config = dict(
    n_layer=16,
    d_model=256,
    n_head=4,
    n_kv_head=1,
    head_dim=64,
    d_mlp=704,
    vocab_size=4096,
    activation='swiglu',
    norm='rmsnorm',
    norm_place='pre',
    norm_eps=1e-06,
    positions='rope',
    rope_base=10000.0,
    rope_fraction=1.0,
    qk_norm=False,
    attn_scale=0.125,
    bias='none',
    tie_embeddings=False,
    parallel_block=False,
    init='orth',
    init_std_qkv=0.0277,
    init_std_o=0.0049,
    init_std_up=0.0277,
    init_std_down=0.00296,
    optimizer='soap_variant',
    lr=0.00431,
    beta1=0.95,
    beta2=0.99,
    weight_decay=0.083,
    lr_head=0.0503,
    grad_clip=1.0,
    warmup_steps=200,
    schedule='wsd',
    decay_fraction=0.658,
    decay_shape='linear',
    final_lr_fraction=0.0,
    batch_tokens=131072,
    seq_len=512,
    doc_mask=True,
    train_tokens=441300000,
    steps=3367,
    dataset='wikipedia_en',
)
Each number is 128 + 32 x the weight over its row's rms, rounded and kept within 0 to 255. Layers, rows and columns count from 0. Numbers have three digits each. The size before them is the row's rms in percent of the matrix's.

# up: layer 2 MLP up, 704x256, rms 0.125, rows 29-95, columns 192-255
# down: layer 2 MLP down (transposed), 704x256, rms 0.111, rows 29-95, columns 192-255
# gate: layer 2 MLP gate, 704x256, rms 0.126, rows 30-95, columns 192-255
up29 112:135145107151118132152128088126103140075133086104117142152121116115151139153085112146062180164135103172092132088130148147106103130121128113146110117153103166144121136138100120184097188135169171
down29 086:164138118158109066139192135131096095130107156129078147125123159150133124120131183088110153075115151077092133158081075167144143064179130109123100152078099148135123093134173082092112091107150115
gate30 106:152110130182177180163127121112145148045119098156150141096093162137087161146121149120135126120151096148102135110102170124122190164133071092141078111118124192126103158125048106179126119108163147
up30 118:109078107120132165162103131146131125129128117161130174141110138148136157097134131183135137137131119173136065105057172110116133151106156106152171161124173143131114120125163126138096087127094172
down30 105:164031131121127105131140131124128131154142100147098154156144087144138088144150125078157179155156116117115118076131118082123126107071098137135196089113143084055098077140107132098127099132111144
gate31 099:140114037118147107111149103140129099095079163221128105130129122146092193130143159132177137095159144097096155109119080085165132146094118165126122111111175150118142081120108129121137107155103144
up31 094:127157174163076119173137112110133130142120116060133135120143138072146085140126073138116101146087142147183121165146178139111143071108158120104126105127141052107125125109143147145078154136137094
down31 097:159187102097109146108102094134125181128170102107162118095161117129100126179131095150090115099149090121112166191168137143103141111176101140159161113145088220122141154105126058141146131100170117
gate32 114:111156127138116113111125160157129134165153158174069141115078148158129127117148092149156106140124155147113153133089174121036143084103150105124093112063235171121165131113135110091159147088103141
up32 111:136161067133132170147138122133131154160200126137104169126113138126142127118077139095044120118134133151107149187134163145151125117079100093120105066128152103148135124101158131119138084127079177
down32 112:079143134167088171067100126134074111084129123093093108113118113125111142155111208171166086101139101140121178093125111114131147180203129170120145110072117073159138166118104115176071135181082128
gate33 092:149122180124122161096132135140167090139094112152208157173110128129104101179161146116179125105139077077170115087160173107172154065122120170071113052097133136129130101164078085102114113121192164
up33 091:046112129131146118174172109090174145168117120163174127126204137109164098064170146143143156149112206194130104149127111075130151153163161090163174124142110085157113169132175144170122130146078121
down33 096:155149131118144069180144126088147171159137134140103101105185152131175129114124130166062083168151114221129147127122116152160134166108124118173157186191084120147164077118147121142068124116061084
gate34 102:149127160077179116190073167092151100121163106127104063159147156158108093175102110152156086158117107159102092159106170130187151079159152091050129099113113117137149161184139106111146136116143150
up34 092:129124148103165107136078146084185113096180136126070058164159119125151158130140117104143099112104134143105105140140149166140137057185162115073179152130154143107132164140126072154149166112167153
down34 099:166153071139152114167101133108159143103144095068106080165176149140123159114099085130086159086138113141165121178157165176154108099187116083099125062165112184167121145127120094102165154113183128
gate35 106:093126134180090145122193144188097154134107118106150125155103150117085125087085076120095147095191146096099137079150136144161152143136141137153129049087068117105159141134111167190165145149133098
up35 120:091139200187101101151118163069150107156116185150101170131149154112160165148110120129071148104111103130130154064146130102116105107129118096147076133128169079159131125143109137130155194139143135
down35 106:135145135140143148164076112088107139149210094101158167119153123186162154112122105164165167112111115092162140096161068118173151111165101176138086075114102149134148101098107163093140144122146105
gate36 099:192124117090194107093099118158094144141150098109169182142110115135119105205150127166080161147186151117129136081117107164158150097044099122197115102106134102139139107145109132118150141111142091
up36 095:137157090096140118085099136139115139114143094090178229126116108127147072159106168143089174165137134128151126069179080151128134113089120102184142122104108103129113102142088094154127131087160113
down36 094:124120052098153149178111094117074125107161155090160107168146156172092117098133088178166112131145132128115085109121104183162143092111146135122127135156102085176123106108134132147170147170123131
gate37 100:158128153129167126116115121171145120127144139145134131162152095107137155140087133097150185152169107129128097151170166161126142171125130135087126138178155102135147128141096156165152105116127183
up37 100:147150117167118036107085117140071110212074140131147093102137100153190064112122106097125124125116155140155106149106120148105074136154136115106208198129104121082107130135149151135146125069107170
down37 100:145058146132122121133121128156131134138070153140117110104123135132138099127122136145185185074133125122166112074108182108164109154113131080159113191140123100114187195152150132137048111107134072
gate38 101:103152179136109112147146119052194090105149150147095046098141133167154191087069115111142165138080083087146116148164106165150113183105064104149141143155155130126108114046075146083149084123109126
up38 098:176104096097115097111141186116153153146124112124105105164131167095117098135129169084158140084165146139175135147174091200109133135138123134149134174134123094143160096189100135094057118178131139
down38 101:181105098133107173092118145094179118125090101138128063117100136119163129096096136120167127071147100156172148136122129143121131089131131100160149188162162094152166119151089159152110121112145213
gate39 105:093083086193129162122102159123124171173110154155176124098149135129171126110139143082084126119133111123141124074140165193107117102135140132106114114200179162138148157130117177166122093098127133
up39 108:200164150091096059167156104130101065118107087076143123106125094125054135159123152165194147151131168150127141146114122058128161141129106128115126106077105064123121096165095111104171189177116101
down39 100:196143111138114144114199119142163042133111122171079142166108087142154141110143140159180145148131135094148118129110128110073129146121103108109158124169126044109129136071102121125160173131166096
gate40 102:113164188138090190068081138120128142168116176077085122148074105085140137139145172092096180137103176133146117150149168081124103101175140134146053196128098116141162149125125128114135098111081122
up40 099:177186161115186141138094129101184101183157099134132084151075044138144116119131153126120112085134158079133102155142169169128162162119102109122110156145136142166177119132160081112119100125073144
down40 109:116081187128160087094109091171168091167096122148115134181090160148146146136108151144087122100204151056115149107128155123140074169164125165125099166160120147141126197128083128063122171110080113
gate41 090:090172106161175155133154167122124135094153106095125102153164103130121130057134141095135134145152134122180196093140127096134186148124077173174095185112141177147170138154092078108107105122149086
up41 095:133142157136133131150064110161146107164163112094130121136140133097206166191150075134124136125175132175101050138153186122162098084132140154090107091157117116137117150101135112145123123158127159
down41 103:159126122131135129086092127113128188153085181111162107100189122102194096156125115111114151162147144156045105088116061125158142116162119158086155051144107156093092170124103077124130168072132201
gate42 089:102162169121128076094168108103092203128065119143067092095148152138102107113107146170157134078126129160135110131125116124101101116145102146095133179154160191125124117139138136111119145171055174
up42 093:168164162153099142167151102159139108160082106159134160147136126146134112136085075126059152187116112149152097104085116069087089158117097211094160123085140095125163190175155097133087102167162155
down42 099:173125128122149121129081092148064117126150149096092145147100138092136118049182139142085145152050108134122164182132138159140143157071089086086140121149105176102174133131102151174068152075171118
gate43 099:175142092135101182117120143136132086173123126137097137118109115075115131124116081078080103126157142157136083084069147128130131163125139121134115142141143108142097157170092179130148139121168125
up43 103:088181146162118112095066148196102158098108120110073110138128113096079111117115164158114167090128140159135097178068124051096068168146181148168101102167114124128151119091094152107132109083142069
down43 100:112131130118133090066158211171116183135152109070095097134124158111102156145071166150151134084136080135107130172115070108110144151103129159157144113177073100131145096082104137110150107117078111
gate44 100:092089138178132110114108151148078108117125105074117068192069104181139093178132111057152199114093146138178086138158137137174119154089155105123136138117148155178145145142141101116173112097112114
up44 096:123163146138125186116117099098149134129131130163175145151101112105152136136154090131104120092180066140087151140151161159116076111076192124188153126107097175082152127098182119074051125140128143
down44 101:212191106123136147107130100158151092185104118230133158098132116132099158133101121146120082103167076161170107204104117065133137040189159166120177140106106117082130122159135142110055124134132127
gate45 098:094175135113079176029140109053112108134125121155078178093116144149111124150097112134091099144141104086043139051146084148178127131106094133075140095145196125157068152149102105109127099087117136
up45 100:123122133110106082085136116113163109202084141180122088095185164108122027220136139107105098178156103133130123052147097220151152095119120117030153119155134094140136168171098090137124137147157058
down45 106:139101146244221087102136136107091095177121091126121239159175138139078124062133104174104090194170164096063126085126145223111119095130096155166128140167110171144094132145155140117121117082105127
gate46 102:100190168115133085104112102108155112111129158196073107135131148122185119120148081164160125096124100074109185153106099199126163131091184098150127127073080175153121171134153089063089164176141082
up46 099:080178110077148125100142133141169107120106148131038066103139127094178154096195096138167153104144101082130132140178129135115145146084197091149146099108065186163100114125131127058110146183162073
down46 101:161132131083101088143101166086167128150186121115117161208157152124147069068129184111187127131184129082059144157141160147162120143147097108129195174138129117128175185108133103125102097097159178
gate47 094:103091126184149156082104143146092150093118115101105173151148129115190161129117154146146081142112123147085052118188106111121148076099129098040075151124167167102085074137090141071133113150132146
up47 094:165135165172080140078157080170151122093108125122175141134151122110172121124118125140135180048099154101133181139118117149090119103157188185145118114147132114137101144132165057094172112170098083
down47 099:125155195096173134132129147120177132155200086163094092118138117082101067135169155141115177124146137110166174104073125093148105128132103149176161139089149095086189111198151131133116109125100085
gate48 086:076133154075124181146129166139121178139145170085181158166104191147143105113109133160069109119176105177169116092090118138137132151194179153138117159135202106092103160166081132124139185113133098
up48 083:179154087154159065138123175145115106118173117125084217166121159061101103109099144147154140166115171110167106110134179188140144111108101113169107114161059084147096136118133164190136084127086132
down48 092:100163063118091077150165080168143105181136127140122182159121149107055084079083157086185095176112150140159061081117147117076103179115174180135111130116134125159108156105214168143124117111130194
gate49 104:165103102149069104166161160087118186124077110133096186116123120173125131158157140199099139128142129093118120099105149093131124091095167100166103175114136123117127142140165116134207129078104170
up49 102:153122078122082115135110147079110185107117105142075154097151134151152094132161130209121152138142159105124108079130160160123119094095162120157134124134171121109107139170131114127175093103074199
down49 092:133132126131150077128096171149105139140196101076077098132141092128050182186159050146093156150138127148089166100196126047138141084075154089117118103123150082128116120190166120154156127083113160
gate50 114:154146206178091118113096163149107154167142139145198156124149064140076109157161112092133114147140100125122050151110157166078095140123052139116119120134121132103084145128154131171155138172185089
up50 107:127096083130118117129187124110116119027124146114109116127150167134107168078134146178084109110151145117125195149134103082200173084175181166112100109141120135169111134156068100069120142099115165
down50 100:150179146147112118090079138123126133135115114146082092148158119086098156131110136108154076146080021106115152088109144060145137163207179145127115107115119130126083121137091186142126121085110128
gate51 101:093088071096154137121141111140120144137149100123094164081142108118086178108164117097149102186165177130147093115168135148073065138099040141148082110128150104096093157154093144131138110188082150
up51 096:134146162125115090078136171134144142128128104132101114151155176097164077175108099134126112105163092130151131081106098077140162202053131122150132085108179166118178139095176093090182117049153114
down51 092:101113130112102112181135129179145112109145136150095079187113129108137078148157108089120189130136124109186142119111135122150130129110154166130153159068144129185198104125139093159184118046133102
gate52 099:119131146086159191124079154190168116145082113101100139126130151150142155096096121106176218179099130145146114152130118101066163180078148115148162127125123115107167111060185153106134160137111163
up52 102:136069209143176174136113096108170115126104135177125188117128120077163113113087080156173105110147188093158134155094096108166106151095154144145148111121167156168155121089155116133110163160125100
down52 104:140127140136102131106144122121147100187131139085151120135132136116093112084090160112144176110164114114118116177131076120104138187160142099168117142122117177129165158091147108094099104122136177
gate53 099:189129089101107079178138161147102082153181107108140126118104098131130098085086111131145130072128081141128162111082179105131145132132148081108125131116180109135147148089166138075128154158136124
up53 099:095167132123140140111149149161103173174126164115059161125157178114127120178187149135145152156126171144091119178169113133111121146144066142131114158153090129086096152164080097156135095133143177
down53 098:090130170138086092143090168138141124104123071120078111110057123107088147082133150083122106096099112115171151073071155202138078098133169134125117086164158122118107139126150187091160124125102139
gate54 103:121105130132138128157086143117122146126137115220143101172084092169103190153122149115126125102123108111084084109143160119065132100129158112061112151108169158148139170150123165119060080117047156
up54 105:068121182114130120146047090155144090164098135197107157145145153197112165177145173123144115130086121171114132142131156100158139117069113153163141158136125102140218145154132143172157118125152156
down54 101:067093134158124117195101104148120144158139103180155090155091126135120111188210106102169135085123143149097126171157138190161150112097143170162167111120165063144149142121082141125182094137110098
gate55 110:145134115116128083086133185155175180063055171193132182123127072101180189131117116153126062163146093092152161106095156128175089152159175071105114106101166168124102177177172152186076134136062101
up55 120:155159144145078110088108143135181175108104185159088196094123118111169174128191100127143138186130074144096115147077169155171088125123172110073107111192159212096164145185100123188069098109136153
down55 104:199131128111181123117156149128116124161089150066092085109137104104151061113089147120120104140191100159147104101139114155168052138131157130086168102140199093156106077115139090165076124130164109
gate56 098:076143101113135101184116162128134136062158050084110096174079144180118144166127097107071091120158096182072125104094149136148166155131117075177155133117186061109128174149140090162097176089140089
up56 100:176166178118160132124085148047152091130142132134177131153141170072111210117108163134177117126123122153132118095171134108142178111120133113140125119206189155042164140062082089143149103124114144
down56 099:159029140124124161138081103070145038147115101108099147141123110142122193187131138177146136150099121130170152098139066178124135146129123164148138109125133147088133144110150117156104127140146179
gate57 124:146127151130176145221106204158086170183104153097161073099161120169130152150095137136119123178115119095101159142124132131081133097136102167121117130168125103112139161151107193124100034093135173
up57 125:123134128088092129055135037107166080063117090159114203150087145091110074118168138139147111062123137151156120114166131103177110129147165077141112102074115144143123123118134077113148230185106068
down57 098:120114170146079143086139108120065108097084081255109202137105105107108132111127130122157159119087123153111200083094135135174110137097098110088093166074114195120093092089100138129171148152098134
gate58 095:072117180164135128106137138097094114129104079177189144168140111190228126162145148112152154198107155150061100109165098095086172174136083156086134118121138101111097120133160145095162159120162130
up58 098:084141124135144132136074131174139155102085148117127107150110089141154112154109164095137156122113111191088052073157136097102171134156084135094107148101148097154132160117149109090188132172097084
down58 101:104140142103114130098133156081145147185154102187073130132190112132092134112144161152138163162153120157029106119114051142101089064124149145131125158098145149113154121163081172145145126074095123
gate59 096:133125138129126147113157174102197145133090098119166134161111144166129133154171225062111104180161079141123163128084092114166134125126115106154142187105130077199119165113126154127060145189171172
up59 095:097125158119174132113109137130111133117079217180161185106046103107152176142115084120103125083142141083130150130170115069121128111143152106126155157071165195089090106118182152147105160124147151
down59 099:143136133109061058126075076162099168138137140105138099090139176081121125137068096134091153089177130100151132123136162122167127153149126123149120117168137080127179122105158091165141157198145139
gate60 098:135142079119180114100133133125149154197095117087147122131096125154118130150095124097116076123118152106136159106070072083124124190143189079116070134115111166143127168068144116182126125129142199
up60 097:120116175131051121125136119135114090104144124135144137114164149125130125108167094140129177173132087120093076151162171169150118089115081227141162127133165073097124088170122135064126151131097082
down60 104:057147188078115140106095138074118051108116122135151115131144116103153157135184130088196177163159123137096109146145125147143113121124095164121133118154096098135127159125128138057152198160092031
gate61 099:230100089164138138113114106171087182164157102160126117104092106155115179142152124140181067070146126193188177169130116149151186097145095152137190112102161128198112100106113078174131151108127172
up61 101:173070085160124138114145132184120172114181103181167143099128167156099172134187129184144118077129099143122179179088107172160164117146094125130209166107172107119108101139120052174104107155084151
down61 102:124126162101134140099152092163119175091165194154113141150108119112112087127121102180156108124161159118194074110117105140166208118124121154125101085091160102120166166137173147115155154168170202
gate62 103:112105110147134152145112145121096148083173145112096148137155116111161067157212203137136128096176139128120093097152103128103175141130105064078131143122161136197128141200098127098204081111109113
up62 099:165159149162097123046110176152115136135112107176123099119148095123130164097097133113061139129100112116137149154156154125169166082166152043121138114144116125141124090095151142113179100099128118
down62 099:144124195125098122067119174112144137136128132152186089100147156096090109163100109139100086154099112108131116137181123132144157166168199107107141073110098133107156118078128120120167157095118101
gate63 087:093134142111131091150162074123190126154156148118106088150136118146108156123098099098103094090089112149164144083226120119125138118121088159110083068082167104159098135136163094142137140156129144
up63 087:036150184086146141177091139121182117116168126104155123091144135151139081116112052139095126123135118103115158093208121104138107125148110167099134073127151117121169145153124104135164105158120125
down63 094:039136183121119161114113108122131111134107084051149201100117175160129099133058107127139157108118142163135088143178084163168170146083155124133169090094130184127134121072155069158128111160157070
gate64 108:113155107063128127123099122129137077089115164092089124101159155092100114122083130167085129107138127113190151177132140142085092156087093124090093070150112157148131126121167130181054092147113097
up64 105:124135105074060119091130113115144101120135180124150106112086110147141144095055126105103139134128150107142114125172130135143124106120090107082107061116153144110122165145143112129080150130102123
down64 097:133115141083120127094120174172171136091159145119156129103075107121081063081094178138107083094105099171140117143140155089115131125142106141133195167061112105057143131112183166153116137095108186
gate65 093:143139102133099140061086159055127065119187123120105065161109186179185137126144148119071144146115156167160148154175169185147112150104118096125138083115117162152159133085173074136062131165121086
up65 085:126107122089122100166093116180083136145131139097108117143113090086152119129139137121123133114085167118089169127105093072086149168166175108085189093146155080128084071064107126151102135124132093
down65 098:094090132124112178094121065155107134151126073102085179140142137103109097160163080099164153121180068156153163109149144062122148150131191153113137133121161116105155186152145160106155137121100144
gate66 095:126134146205142070103112178122116161152140130167157129176114065145136093123110103134139136153118052160131165141144122150150129090197101180154089144163118133121118131125133080116197087113146118
up66 092:140091145161117084071134184098115131146146178172148106161143080131115087093128113093143120157123103166127140138130120104175087154186064144179066142137131153163129163114115081078187069095126134
down66 094:152142096170174095140137141114131099188102140072128110138156044150097082110141123137172119194165080121148073132099109132111119126134066084163113143128126116152155111075115064061176140183178146
gate67 110:153121086194125087156112127114133140162134168088115130139157136116132140163124160184162124155157120157111142101082071094119108153198093144169118123131115131107108100096094147157113124073134143
up67 106:124135129141126164140157153156133157046062163165138128127107207106095099127131077118088157065148177149113150093159158131088151120116168147097178095137165091085146166153146137110164167146121120
down67 101:115116123136188159142141142095172127077046110156120098174118114080169155108155106096093196148190191126195142139145189116106116142119104146148128059149173118169097129089129133141129108151078110
gate68 091:121102088159117071119140171180150133048129085140169161104097126168106140116135178135122132165172121142119174102090048110132118206098107148127095108133130127099093166213107141132146164125148152
up68 088:130176099136115046137157130158184135134099059116148161081121133172081144108109199133108087171144099127104127104110065099161107146161125140119129119141128117120087134124102101116132136146160159
down68 097:113132148142133138136112164164129169111097090093083090107169088125087159130091189124187147153130142090162079093117117114118178171109143176200115134129046062167081180166147118117060089160137152
gate69 091:090116127107111134153091147172177165100149078073099176139116133157185127166107156065173175140135140163168118174213143094095165160166083129154138127158120137084154121137115121094221080121112094
up69 087:149134139123165105121123109141038074133138154210130109089162147155131104108202120139048152131140118159138148056069154159084082085070129183104071127086096102169135156130133153133098159169184159
down69 092:099130056133159102155146139146111079151121134117168119101118091107121107071113137106131152166108067125144162121141165079159129089115178112109232240135123133127137135110161151191143162133155135
gate70 104:134096141155110079081145131105098146094140146094086130090153137145054129085164187084152125153187066094128098154117097139100106172130092128136082123172113163141150123125096162101120133106172182
up70 102:155101115092113133053122144111114129104111124110148137094114061120043136100142182106134115144154052038109073117088114109102102164108165107145084091142112156176101091148101150140091167138143191
down70 101:136120138141076126120094137135134130094144210037138079146157105171114131153170113160205148117130114098101151164138146109143136142148162114096143070113182156137104146125128101095098178168111124
gate71 114:139136113085081138106139194120120135109101150169100134160092141204129117160153132074114088161121151142115142125101147144128066123149140080109144163153113119152126123104138173140184196094156103
up71 111:103083162190151133141115058125109118120135077150140109087152174083094140119106083197068093113090105105145176122123135164111152148087153169137111107105145135111092167165126171090110105160084162
down71 109:086116133180193154095115104114108114082095097138123099142191177116188178123126127129131144107130092167185168150125094191046120119110147147105121077149056167131126168178118129115117106082104155
gate72 093:135099076209143162163126072148172116103128154123103120130083138157103177081099136067134132081203104153120079142061155142179146146126127172094123151125113112112106189103144127122127099193129126
up72 096:105143090191142180123083078115168096078123146073105134101059132134086176046079146101097159119143100155110082152100144115185135142068126161148115145105111132138125237125115115112105081152124159
down72 094:112124118163108166090104119140113136134110163119119120124136144150135124079119076072149172152145085143091131163090183159138143158056037118080110169082144153135135167077121114109126160170080126
gate73 093:170153124122147174198170145124144147150113117124167137155138216135092114161076115128157065099048168138186122126127083112115163171194102145110098131156093160138138140085086115117155099110163159
up73 093:134043092153138124120180102122151133199130115081149210137141143130085105173049117119165135156115143128109165131088115118122141171142097116157101070145109107106124126102046100149134101144144096
down73 101:159129154108140080124135190154071121104152070083139128243082121115065126132118132162145105183139096073069153110107086200141115102134105071147124087123148098167144148164128135098129128176129163
gate74 101:077147134167154150105066121089121173130188204126132094182136136132100164081142084181072157098151108123116212119130151131131140118100158061111120117133145128203168136140124157187135171136141165
up74 106:104185158100145122111051137080092183140198146130105096167185106151150099094139117159089176134154086137145177119152161146180158128123134055103113130113135158182127176127100170206121147141115140
down74 108:057164115124116121138128147131096203080140141211114132159106164135076120142134116134131155106199122112151135098081164203120129127125146126104188105126132149148174087145116156120116176130092159
gate75 098:105122112137128081158150130119127126145096121153128148102136143169117107116139109130146119125160166138131111123147164186169096103152126105145107121127097115161056150131099125072196183126088142
up75 097:196074176133162152160117171121113146130156113157152077112148134114194166108105149149157143108112128048093096144109125105093165165115168072122101133053181128095141083129164129144082130128159113
down75 098:182139110146163148128166140125127151123137061184126116161104123096211149087133126093111073088073133105096101113124120133055140161142117128111135119134098137149081092123154175135107137133177107
gate76 087:118159147097145129107090102163148080132135134109110083148102137165157170146124095095155126154155122089158132145132054085149121071097159174112101105166134101085155058095141094123159081132139090
up76 095:198135163091107099118180107127142139119181123134134155117154163108165113149100118075112129118080123119144082221131208115116184145079075123111093100070171099087067128132108111139169200100118128
down76 089:196113113160166117089116118146142117104182075075108094121121161089186085129175166109110099083142152119054128178086145106101163131176098167160166108119137134104145130080139090178114172113128097
gate77 100:107144101136174129116142122099169167061109158187129146130054205148154114114144151164142136156168113101180149117146165123120135157150116120115110133186093082081155097112106187183122135099109139
up77 104:154154137214147181181134096108147189061142146119153123140075163164077102167130122154130182132199104155140100126185155123153054160135210137117103118076076163141109147115107196127089146083133122
down77 109:127099071100094124090149109101196059157137111193123161103132134162143072106140139114100063119098108117133103169164080118136156148179092085125124130112085083064099133110136121132087105196142151
gate78 089:121072133163114133181128150111128082147139137092078156140082140112110110141156129136138143094040144183141098103106148122131135128171104145090152116094151100119126124111132125114136110109164151
up78 094:159154124124131148136096141163126092190136141085149120076132129123126119121121103120127169105112120131125136104101155088167097118133169130092190165072087085154105133108097097129122127076108124
down78 104:135159171115182111152092138096121124107145120069131102128158121157182103108138188167132142141154134106216105156109217123088085198113143072134153165151151100149150141115116058127119107139094136
gate79 094:115133074108046181180178148066125091176156129096097138155116161144137126088162116080113156207126164120108127110126145131168115118144154133123105132094140119085187125117106129126172107105120164
up79 093:193114155139199072055113104137125139053078149113127139113103072063115123163119160190140075065090124129124124152105108119101142113145113130153158112138129102155090100096156098163058106142065069
down79 089:158138151090171098106168101205133136082098195180153126165143145126105141123175112144198143097182083168117102126190060094085147151150143093137114143147115128185169137111169100167117118141144110
gate80 105:148113109137172151170118147145118161179115095110108117096035187139099141106081122131162153089156117076108155097139179140147108122108118163117087157081105116120153096112122183170206134154064164
up80 101:128160123112129072155180122088116132093063155141072148129138084073173113176146160092119128148080155194159140164095171134165148133095029118158115126099136123129117158219172135159104099136138100
down80 104:111115127113127109142145112148135134091186087142172114139168155146117115173126131115116106151164146164155152166115176089106121096166104100102015064064161102131031123098144119133119126084128104
gate81 090:113130127088109048117104169126095168099122093147130100126149102121124141128108114099130135124167108123147184147086095081167129147140106148088126099154087089149090142118157111082098128063156102
up81 090:129163122098118169100095088158151081086103176084090135092163123098104157096103122105141159173164097142112060138125146161080134089114122077132177125102152144108157102139120110123130138173178098
down81 095:118146174103116085124159145110101147121075147188152195157091155212182123111110137122160139103122128119118133101074071106096139132142133139107133142140155082138077141123083122088120119080165119
gate82 105:121080140156135138149107165180101114140157122161164183087100117134090174131099093119202154188140089122146096026113100151088121135078121109147131131090089107088149078122079156111114181146149111
up82 101:111142096159112131111122181193159117142163076156136166130129129190113133147147122142110172156164088096081139124136116162134124170077155137146184135151127104146093151158174122100176171114081102
down82 101:114154095140105186156151147205188104113104124147174159082122138122084060122117148151125119186107147066129092101163156146135133039113121151131096165134066149146147117133116155103143101158146161
gate83 093:121136149118121123108137134156110148138168125209152120120135084132136123157145114172068099141182063165116175081068120103160134169128200123127089057111163098105083122148118083120139165166102131
up83 093:150152164139146089142115120138208126096108115140137116167134169102141158140075182124187159134079179115175092146122144128087126111166111179094143138149098169136139168093176158083108113094140109
down83 101:182131133086156148161130144200174179152150119052107118148132128166148105111125114215139124144126138123123086147170192146089128107193129123138116164131188180127136126142166118138095110079199094
gate84 098:149135134121161120076134165124114123130111099155117177121098140080089055113193116104135046103162092104115140098192122175143162152152072125116128043127094133111107122106141148091094096096115204
up84 095:140161073106189156121104154087099175089095151149148136105079147098132067173130086125106090112140115115088154097137128095115128110116096101118120102062117089093118137158151160117096153098154144
down84 099:155155119100197154140109108090105110125143184153156142148102112081116080146141060129144140135125156115069140098148136080075127115204136114162074143082135085186092157168127146110108142099135147
gate85 103:113120179123137178116107124088041132066149122106151165116125116143067156073135132075145097124129123115138156062132085139133141051153149141107102125094093124144092135081147068145079067161134155
up85 105:073160091209102133097131091077135179182143118067155142115134142122136120143124136126072158148131083151094164125126088161131096050191118164095145130101073134102111147082153115200051134161157158
down85 105:175216149147142142114123169187127112169151131151126105146112087158033121193101140107107134196129116101126156164098109123204114132112086121135154114208117092132128104101140159090128141128080119
gate86 100:110084071157145094120123085139106115136097121177155104125120189103145127185128111130134126110158126108161108170087152103162153075100110166149097154123145089169097133146115128178119175168076138
up86 095:091149201111142193128138197136136132102122153145109132154088126159135171072078164163100126153084177104162167108138097168080075167146114100132112135113145121076140061068100146142141140108153128
down86 096:117178157136124122191132179118099124141160147105101118110137111177081191058154151141137135128114151137129247089202148062134064157179143112129179142094103161145119133126004100106185092104086160
gate87 099:095124079123170170208142114098096099187162128132151112125152154110135137127125152157110109189162096148131137134123115065138111093063109152110116187188105103162108149111106125091137148117095111
up87 096:158103216146118083091100145157152139095090102117089180127095099140131083147123123095165186090063159119144132136138137142118134148202119133126143134088110133084130108154120146153156105123160127
down87 097:159129113104080110136117126092135073121067124146131137109176103113096094163083160143215115085156118128117077088187196157113141157152130102160129117069149174146134042146136112094124124104094128
gate88 088:116110118143080088179173081049085130144140130141135100115104151135110091090072133151148095148185147145060107122107067136160086091098157092116163160118085100129132134132045163072152132099155137
up88 090:131167122090172140115062138167164171107117112137081146108151108086133156156184155128122136104114114102150159112154130114096193159117079171138124104140133114107142152134193113124101116232138110
down88 094:099114131092114158116105121189153104098065152134124099117135094165144102132145112110146089112138148154158106141181125126088175127113126109113105128123079151094171096137181152131064138071137133
gate89 098:081100156128165075116080119111141098140123125091099088091169142117091211140142110131190131154154168127143129159121112108161121150205143174138140096104139178155169143161079116146078155121140099
up89 100:113134100135179110169095082164142196067130162077118166079162163155086154114135245092152120115151151106128172122132170164165136123157195087119146122064142131116115142135137148121105149102127129
down89 096:106141119107177092127133059132144146105103132133107145136127176121169120103140174129163162111150152097066138105073166148179145167157163117135097148102172177143108098134102129126111112164135116
gate90 092:155139131127166101137089079123111111134093011151166150134088148162154139127130135159144110183114201149125102135154169069143127118082106104130139118078140102096131168099133160159140116151140166
up90 091:089138126156140116125127162112115097096139194198162079141120145095141097161170152074124189089129157103159153154145105147112110151139146141125118154172123124195078152159118100153124122138153119
down90 093:087128161159148151175199160113163114168170163151194156122129106175132105114146158076131115115117159076094166149088118156103114181190177158116129150193110128120092116123078097124177120142138172
gate91 095:177126156159172074132136139092187088100053128034151095087118118114127160224093064188101166142166087142126148112142200135197121075119158165165156146126144167122205117118138131127170161179126189
up91 097:063139145103104155126072120173056132143144191181092118139115157147145148029150150114124102172137139125125159191136078112086138126167141105057126172154129112121072130110174100162091109052121113
down91 095:099109137120129088147103122184072122146168151247109144089142167178151142027133110090150078111132081114119122132123081121098110131108118164125058104153105072132098171122150130141076132098185098
gate92 110:200156136081151176156113209157096152104126134083127141123103145131161106157091155115117106067122158152159173112159188112109115158104142110061140164114113124105153152120111150142117136073144123
up92 107:143100099117146122150134070140130104083150127106123125164129148108102137100048127110138146188181150176154125167117119155094073165196117163109120137150148160158064101110149143093111122090185166
down92 103:140125124135120139158136183157137180120140124147089095127108145134187162163106089106105087083152131163180156080153133103070107130079138109094098167120111101092082171161114130177121121118167103
gate93 096:153130163062138114146105178179178068107123143156083120136214158076168153115089160051162115217156139159161110073198159169129153131123087155111026100102122126127126111151141127137084099135063179
up93 096:079137104205084157123110112120081142139108118131175186138007080143118083172071050156099158066092158096133163176084135108156091127159135112161211122129113109156080144104131133109197149137195083
down93 098:095121070186124137098147112059071150144132120095187150090104121163115143137131058161096172113075088102142143128141192050135145114125180105129164178145109122144063131140115079124174164123159081
gate94 083:157135088108128171101123119132103073149144133049154121153120135103096144111179083105130164037131091135137128104119144164073111138125089126147108127114195153076106135091144134158124106143180087
up94 085:113159079097128108092141114066123121101086104120124129128098114127166117099102116081128061159086116129134119092143099089127126159099163146110089126128090126106147148145148125144146179086169071
down94 093:154068122125128152137142200143134162113111117167131108103137120117114135134059190138144141166169074149101105114131146100153123147117158074122139090112127066099161163105088169143146129167147162
gate95 090:141177073152095103112138201086104129082101131170059110126065112104073125148106127114204098202151134048118147088138131109150133145130191133147059105126172123145132154121104169132117127077153160
up95 090:144108162195113135127133069089147164149146082133130170135169164101169116172121126118127076092103083126149139118103123221121138135089078141116149149149183198149095083139148102106126135148088134
down95 093:125139129187101086094092075122133123096120078174118144104137092119190112135122175141152133063121173137050106139141134123070148086160107109147161101135105185088141101130130073061112156116107117